Part of a small language model's weights.
Size: 12 layers, width 64, 2 heads of 32 (1 for keys and values), MLP 256 GELU, vocabulary 2391, 0.698M parameters.
Architecture: LayerNorm before each block, no biases in attention or MLP, attention and MLP in parallel.
Training: 92M tokens, 5635 steps.
Each number is 500 + 25 x the weight over its row's rms, rounded and kept within 0 to 999. Layers, rows and columns count from 0. Numbers have three digits each. The size before them is the row's rms in percent of the matrix's.

# layer 6 MLP up, 256x64, rms 0.0773, rows 156-255, columns 32-63
113:531494463499552489525540492477535475496478522446509522475517454483501502489474457496470547536512
100:489488494442485470480509514511532491496551487539504499496477515481426523502520485498447546475482
102:482479474472483514512494497500519480548509477490442543522514516509481469481478518514494513455517
107:487533494542520482538491489478477537524497508526523489507457524488490486487468495505515465505520
102:497517467480501448493516501455476481469489476537539518503509552489446486539489511487514466505521
104:482533482516467527504502510467495536492526527499516531475534534487516477539476461467501482486513
104:500504507514468437478520483446523496517464478444453482498495561474480484487522515483506511473474
108:528508481502516450475498529487486476507467496482515493441511485501466479511467479516493487516505
106:536485514471499498473552494516519545495482521462439505479487462530499483501491503490520537484511
112:486517500481512516530520519476503488539528465483535512521479488524509499495529500448479525516509
106:484513519503477481513495500463519450518530458494496531511506540509493484492482559494461510528538
100:486492474479453505506523498525487512480537457452521516500561501507519467484479540472496482505555
100:457537453509487483504490475475505508502500490513522542502522529499475479513518517511474503498546
106:480492544437463517555507504480461510482501492526528478493549480514512505506472493459522491476516
092:506510476526492501466524499516491467511508489493479543514450498501527506464530487453521518451510
093:481517483459524530480499507501455461478483528462443518499496515482524482471518517529542516510518
095:509536520484505497449493512526506470474526469496507518551470516512515509535527509485495524532542
098:501505518493481459536433554521475492469477471470473479532546509485510523498507501540477549508441
096:521543505510527522511487513456501499492481509549495528499520509468470516457502512493528459483483
093:533484500517492542479510527458476524446473513503480477501482518465514463492530476505518534471557
104:515520511424491513474507483487505482491449473530475486526564469490508481530484494511501525497473
096:492486492545504530501555489479487518495542477463431499515463493524490513486480491513489524523480
094:530490483491468482486472513520480499443503476514553498495497438514501515534523542475493516477533
109:497496458518471504566507476519514500502497487493480483492488535532524495495467569520441502478531
098:538488496542479487491506499480550516490507484447506508497507535456481512486560516519509487500490
106:522516482508495531505542493528480538534490496490481540506496532469534479520467505508506525447503
098:492502501546465485509501508448495513494497498462488492554503523522445450513490510493497505526504
094:511519543486508506478492496499502526489473514484428491548496531475488485480498504499486479496480
100:509468482484501481552462514465492523508488468503481521518504504520481511524478507501490455498494
107:478529501444533524496564518443522503544482449488500481496457486502505480484495499502512478515508
092:499542519552537497517495530489480537506476503484494464529494507529479524473510467449502499500459
100:543509523494480486484548502493551489497507543537477509470487525509482514511517491479527481511495
108:490468451461441462466489508503497463523473489518499520525535497501471488516516512497513490493493
097:530507508499496511518494482463560482539503511522498483516500487518449491460501504490502526455499
101:488495491496526478524478506513506580538505477501452514542462534514511500496518506495512544520501
096:516530503493476545529469486471563496464528503484486519482455534489466525495523460496513512509506
100:532467516519461483482508518516494500522550530461494534518488512517508463510469551542555496464477
099:524514513510497504520459478468514541530501518482509461517486504536526493513482521532469503512529
093:507502517440520517479507485482528503521508514530503489468469534506465492486495559497514540518506
095:474460438487495505469481455501505487516519501488457486520535531479473505482498492501515527483493
097:515533473460496506522469521444546497505490529513489497530501492514468482489508495473520495567494
106:495529456546515472513522506485515512555472460510470479462468556504518506485494495510525535510500
103:530484513506523515503541512505480496526468515478498458529499476480528531489491449459510518511484
108:540524517495484515465574480486464490497496504478448514492482543530530494469498475465511529466558
100:513470522522536491523542520498490517511498483461488465493550480496526484472476506540507532450456
107:514500473506480511504551468496487549539511475488492494516483515457511545486516493513473501455530
097:496497485512474471485448544486463502485523533476484481460528509481542465534515498530524523482444
108:508501448513485505519538494512499533496499492515492521529526479553477523503484492473526513514479
100:522523461494460495500484534524495466480570525521526485535524507457477521502522498538497521485514
093:478515539494469475543479517462497478521527463503486476513527505467500495500526488497489476539494
101:469558484494491501533490467467500493480484440491523458520520520508478520499486474482508538553470
104:536503479565516480445473499475524517512523457520524521494479495504503470490484520515529493528517
089:487564518504494521537493524478495484499501497517521449490506484461493478493477515498498468501514
104:517539486537461486522549484502504552496506520448521501462531461492466521528465526511484491512501
099:496496493501478488509505527507496528531498509503478516522524490482514473529492494516536541458479
116:489476469507484464482498487491445479561512455487466500486483489473479504509468524526552521521532
097:541459489442546514485488515532470532536463496499485487505486489517462471491446479494503502492485
094:510495478525545465523461526445468536498465501458460553500483511498507508559508514519479498517500
105:539498508520489500481494498460475477521475505526466502516501539515484485503474474495481464531510
104:505504493508551499500533541479485471483454472488458460523489500515467483516497472453480554527505
091:507557496505481504540534524490502489533508513466499450473513479531502507488462518497512487511486
100:473539536485483533522485499506452515487479502482468473518499547526487560479476539504504538467510
100:528495507507499491457557478503461506457479485487491553492507470509524479520520512514518553549518
098:495490498492498517528468508505533502505511480516509548476468476546475453514492544481462523527517
091:527500513498504498534504499483512457476504530481463494522457485491567489511532462514506497479519
105:513503518502479527572515490505478507517506490491454520556488506508538501479474484488502502499467
103:504488460537516458485492485515507515518518470477504501484483524500494450498498530511479540506539
100:531469487476448511548512474512495520544508455466519450469509479528496489464508516453503505469520
107:538514517503471512494477534498519535482507513475527499458482487509492514515504496506460577509481
091:528507511493493524511517505470511504528556521484491491482487536512528510540546494504506479475425
093:516513541511481470500480519497486500506499501464475460477537506534487526448496497488493538520484
086:498541516494467494535532497499461537511479541512489455498514538514503495474550503518486480435497
096:479498454535475530489469494482486497531469479514521538526536507518522483503499502506530537462463
089:493514501542523476495509520469503507493510497511522498507511514521492464469490482539503493497517
104:506496490467481488520506507478476484478528493497461495526488530507497501554428523466492522488467
100:524495455463524524512509500479509464510500469498484506496504510461515488488476496490447528509487
093:522501512539497491481507499522496514486465518508530507521497483487527478498505499553541513502475
098:562529522480507502538519484482480486499487574528507513499505502495489475518514498474491536492486
105:532515514495499504509504503426501496534482511538505532506539492459447528503472507477467493514501
097:485467513485470460541467524503517495509511487499501507516517515505501464524529534520530497508527
110:462477522476482507503510494484504487515529481472452493477475547500531508538508528508499516506528
095:519510524502457494502510520491495464450493530527549497509496555549506486514489520481511477506532
102:525486488474469524531458515553508505500521438461531502521471508500483497515503497491529501469454
099:555476504475524499483536534476512487497480478520490476488531516504510474469529474510497494464526
086:524516525536506489541484493497554489509473503479477514510468544437450522496500513502513486520521
097:468491532449502494489502495496486505529484522486496511533468494491529453469496476554490511470496
100:500549487506482546507511506537484467479504476481491516482459494530511516462461506492533536482496
105:501503480497490528518479523540478468488478513503508458494517501530502459468448532476502538498477
107:503474482484516510475513545545511508480491526499540472495513522443472467498518492504548526557524
098:548525510460523468509511509479503465454479489508495488526497517582533502532482488478514496485564
093:493530515523509526471506513510476538512497460508449486539520489503517494464527485489499534512483
095:481519463499482506493515472481548520518545505519510481516477504518496473474550506570528482533519
100:473502470514554504523518473499519492488470445518500486513450510506527505460524517469492534478503
107:500511481503503512556522495514453464491515512481501514475502512496486522565469523510470494497544
107:530473491507479509490506483523466533448471466496515524537474559524504423503514528492486541499539
107:500455512462482497473514448475542534515498464485528502505477516481477483542516504550519486492530
098:496519461516497501488512470430476485499456506496489485472531504533480535519485500465514486515509
089:476528514484546473518541512512529496503534495488499497515546463502488491547511455523521503465465
100:527547508502492517526526548485507515479477496503513501500527493456467478459516467528518489481500
107:532478516486495490525521482510488526517509511507457536465529476505500517485441449527486508516463
# layer 6 MLP down (transposed), 256x64, rms 0.0635, rows 156-255, columns 32-63
106:503500494517501503516502454533485519522478470511489477572462508497452533506509515484514457531478
099:464470498512470489513461471521543498513503487501524540511516491478500526498482495565508458515524
103:506487534524434461461535534508524548530521464501493486510472520480496501495459509490472470517485
103:499528508511488518493470494520521458453411479464485501484516490496487460508507499540522486514498
107:536522486507530448525457457474484518486509502540496476506506498483507506500492517474545483528516
110:462495469506513575519523492473497499544534480480499501480451449493498478509477479506516473527467
094:525487514520500490481488489484475497472486508521473538494549469476488478517509540527522511469503
111:492514512471533468508511538476492528453445478495500463465509470544509480475468449497541495524507
096:484445478504481499500501448477504501528518497511553507503490491538473533497510475499495549470474
123:542536483496498520483502546517538505520499552516510525479473476503481488500479483511485523498516
098:460505473475557519498528516485527521456479525509518495526487524491503501466536454485511494514457
108:499479507482459491563522529502488507530516470515487480500446511473491497492480511543505462528492
104:526529484510520504475479494495493482502488552505489490493522499520476521518460450455474523474511
099:523504474488503535448494504515546490477488524502443540473491489478507491499489508516542510534469
090:512466494500486541525485500532523488508478525477510496544489496510497475447504487459499436534511
093:500505512502478505528502503496531545515522475486521540492539481533486548483519478485471478485481
096:484510472492509546515503509534529524563504468499499479497532542471480481539530488476482448503524
095:459532444472505530518483562495504461539526477504515491532476507519521532491480464478531495481467
096:490463477528538525447501479496478498446525514544471489471470507512511543518494498508485507445500
095:483528504487515469524476507503476510514539489507469526492508495477472459495506489498445536494512
105:500528521522483503468529527469500470517483533495542488530564464499479497504522463545525483545494
093:514491495516526509531463510480493506531478461491479477497573534497529489499502496464456481489515
091:546486550503515474496490441489499508524514487477520509478536505448500514522527528505468469498530
105:509528493502553493481546562475494495464497518501503494517471530523472527504501446521481500493511
107:510467502445471512493523493510531498517529519480485532526551486508501468533470517527476504526543
097:433446532456508484510523510487524521484532492490530493533477510491499503521500524476485460536493
102:464468462454527504493542501536530486531507507518496507510520479547522546495486508521513483510492
095:494534462500500484507497544539491460527480490510527520500507498563521500529478497482515488483509
095:524531544522528542459478520526526486518504543457525522539515504456527515495450501482538514501478
094:489485516534498468492489508548517518465526496481513502532522530435489512548494523503512504479463
081:542508488511467484481508477479554526474523446505510513490521516506483473506503540521467488498525
095:494520498532540481467501461500522490468521500512551469517537520470501519525466495483528478531472
102:492473456532513519513494498525496488470535505492492534545502470519552517481430463505531502458480
095:473517541527490516504476521499534532517465477500485529471519516482485513479433489503475470515529
094:495524524482444547472485496446516446511470545492499528487535531481529532504480529517496453488502
090:481478501471480494472520531493472516533522538519583452518501516521483487503490517549455478501510
104:467468545511481489537493515474504482500534530486520510481503501467499479480488490509489476461491
101:517533504493485497482524523516456516485493529487495430470491503472514495471468502497499486453487
085:515512498522496458497479511499524450509485483508532480516490466440558510512469445483532469515509
094:498518557478515505493535494515505476486462514515471507516475519505453476495507467444517500483553
095:482436508535495480489501528538467469475511506548496522483519512496549498516499499553488479479481
115:486530501512573508514482485488490490524512490502448485484482521472525481494498498535493497499489
099:488486485487464479478484532507543462502519483501478513525489481545478456532509520502432471475478
101:472490497523521497509485499467478498514461496529510494492481464491538508503478474513436502507493
100:496527465529456497488461495525508503521487544518495533487471534507441504513491502465503473505508
109:544517464529516522529488518496505471504488501506491533532481477482513533507474523500486517486544
099:533482512482563474529462495475516497476484469498511511497512536549489486478504501452469504517492
100:491462548504534497539512486491483523482471508525497475478479499535514492532562517503520515505519
094:510477475483497530505464482449518467486522516531469500502506463435531508532481511524514498504505
086:475472488547494505469528490521491532504448540459491527451460485531513509486474505460530535510524
108:453535506524485505490507525507528513493477520470449533524492503467481516471457521520483466476512
106:536515520540505471518521505484511452508487499482539461481479492509538437477529502492487470546481
081:455493468473513463532497497508503520486495533519483538498455461469516526513515496565491514476495
122:524485475467477494513521481486533545519509534471480550509483466489477487481556514518518515500473
104:528521500506513511498502499462479474461518476504501471467499495516493539493493509524477468491502
114:532482522521461521485554506486481516500505495480510543455512510517493506478512525480492511503495
092:520479518485489484481514497531506495496526535467488521506509499487500478498527521484465501514500
101:490519529486476484519555503474483562530507486503518461455482513551493527474475482500512522486491
106:489504500524561501502475522519491498480506490477509513499495512475506489532525518465506514499489
103:471470500488502520516454525498534454485545479484508508465484506488494502488503496511539505495466
086:471466550518510484475517483507483472501487532514494529545506509449517546523496508460522539501540
105:563454513496448464482512495458506516504521491505434466519518500456543470519479466514502469528523
105:474511485490469503545474520480493509526505510549500465491454511511534470529451493472535457474468
096:521506529498487491480480529511480519480490534537500489487495487463493521492507482502477469508487
083:497529480498490481492506498502467505519537482494560476501538496513484489493509512484519486492483
109:533486523492492506501543521495509516521515535488515491484448502485539478498478502519497482512553
126:508486505520489512445510495498510537475507521494502482500465511490520496500508494515507498506496
099:525446486529547528491484482474489529520491496499489475479460500495512521516545504506505505499509
111:463501502456512467488505519474475482548455513518483499511438510500531470527538443503531485463506
082:493457481508470471523495488471506452451488479527540480525543506529491527509501505452533516534564
089:482493465487553517504540463509475519543501501502507497505476494497527462530517498541499505476524
085:535452512505508492465452490477525481482479460498510567514450479502516519529479504505522539537474
098:491489491528473507498497493510535475475542479560484493498512503461504538501475557490470487509518
097:502463488490506552534504503491481514483517547469495496495551515523508490480503551503513446499485
093:503493524520495546469498484473498492504468546441515494472485468479490474490521486532471540494491
096:492500556488480485494534491496503479509525499501534505501530473499485500538515450500513507520516
086:467487497462453512509470523493522518522441515483507489504555531537448496490492525509480517504487
094:468479516485487511489483568486487512481502443544490517512494528496532521504490508489506502496427
102:461465494527531470447503504546524487514545513485532465484543520501535483512502449477491490479543
096:534501492484577533496532497551518502481502492512477520492500511472452486498463461454449491506518
104:537515503505512462484486466514517487473503545482499539511527459476517457498484515482475515501511
100:461471500504529497505540513502555496557502480465456489478506478488500496525532479518464530523492
106:489511480525488508469467473547522475507526447477502501514524505474489477515502510523509523520463
100:445562483538511533556483468537511496482522520497516498526505509472498500477504549525447490477485
086:471474477518477515482499526497481492488469518471508510517527474554499490506530490511508506459454
090:496500541547529485471460541522503474505566458562500484464511495495504486470464518480457501501527
093:487470501475470478501536461433531519523500518484501434498549503535508469557511513516481526520515
105:500465478474476518501488490491500495491538516520498529461535521522506489505505498482526472507544
116:519538536512514465443482488498494532528527523463441498538489518469498504495473495505513533474504
094:435515475557474499509519525477515512558468501533491472486515471454511523474522506507487518489443
090:450447495495457454486491486516521461504503458519492513469490522514550461503530519457489523489532
092:498506500449511529464489539515484496533532496475505486483511454511542470502441499496498511483476
101:484514499495438485506482520520486515487524509516521492524510497488502547496502502546511473499507
106:513508534537471516471503471495503484514468514489519486499511480502504469528478511550478513499480
103:489523517545500493515494527477523519554481460512461496472518528442484532540451487485465481517515
099:494496520503471494526540538490517457483484500490472491499496506525508466508498502519554551501502
104:492474545483502522525479497542494522499517538516520480546494467487569481489500509496522465476497
100:513452526513465490524475487522487536495491501509522500508466531526483515523500503510497498567522
097:503481507484490506481537465489509486546515527477515464501503463523489505569499513451497524502538
102:479462445458505515497530487478461491524439490507508539501480527494520515507493532475472507457526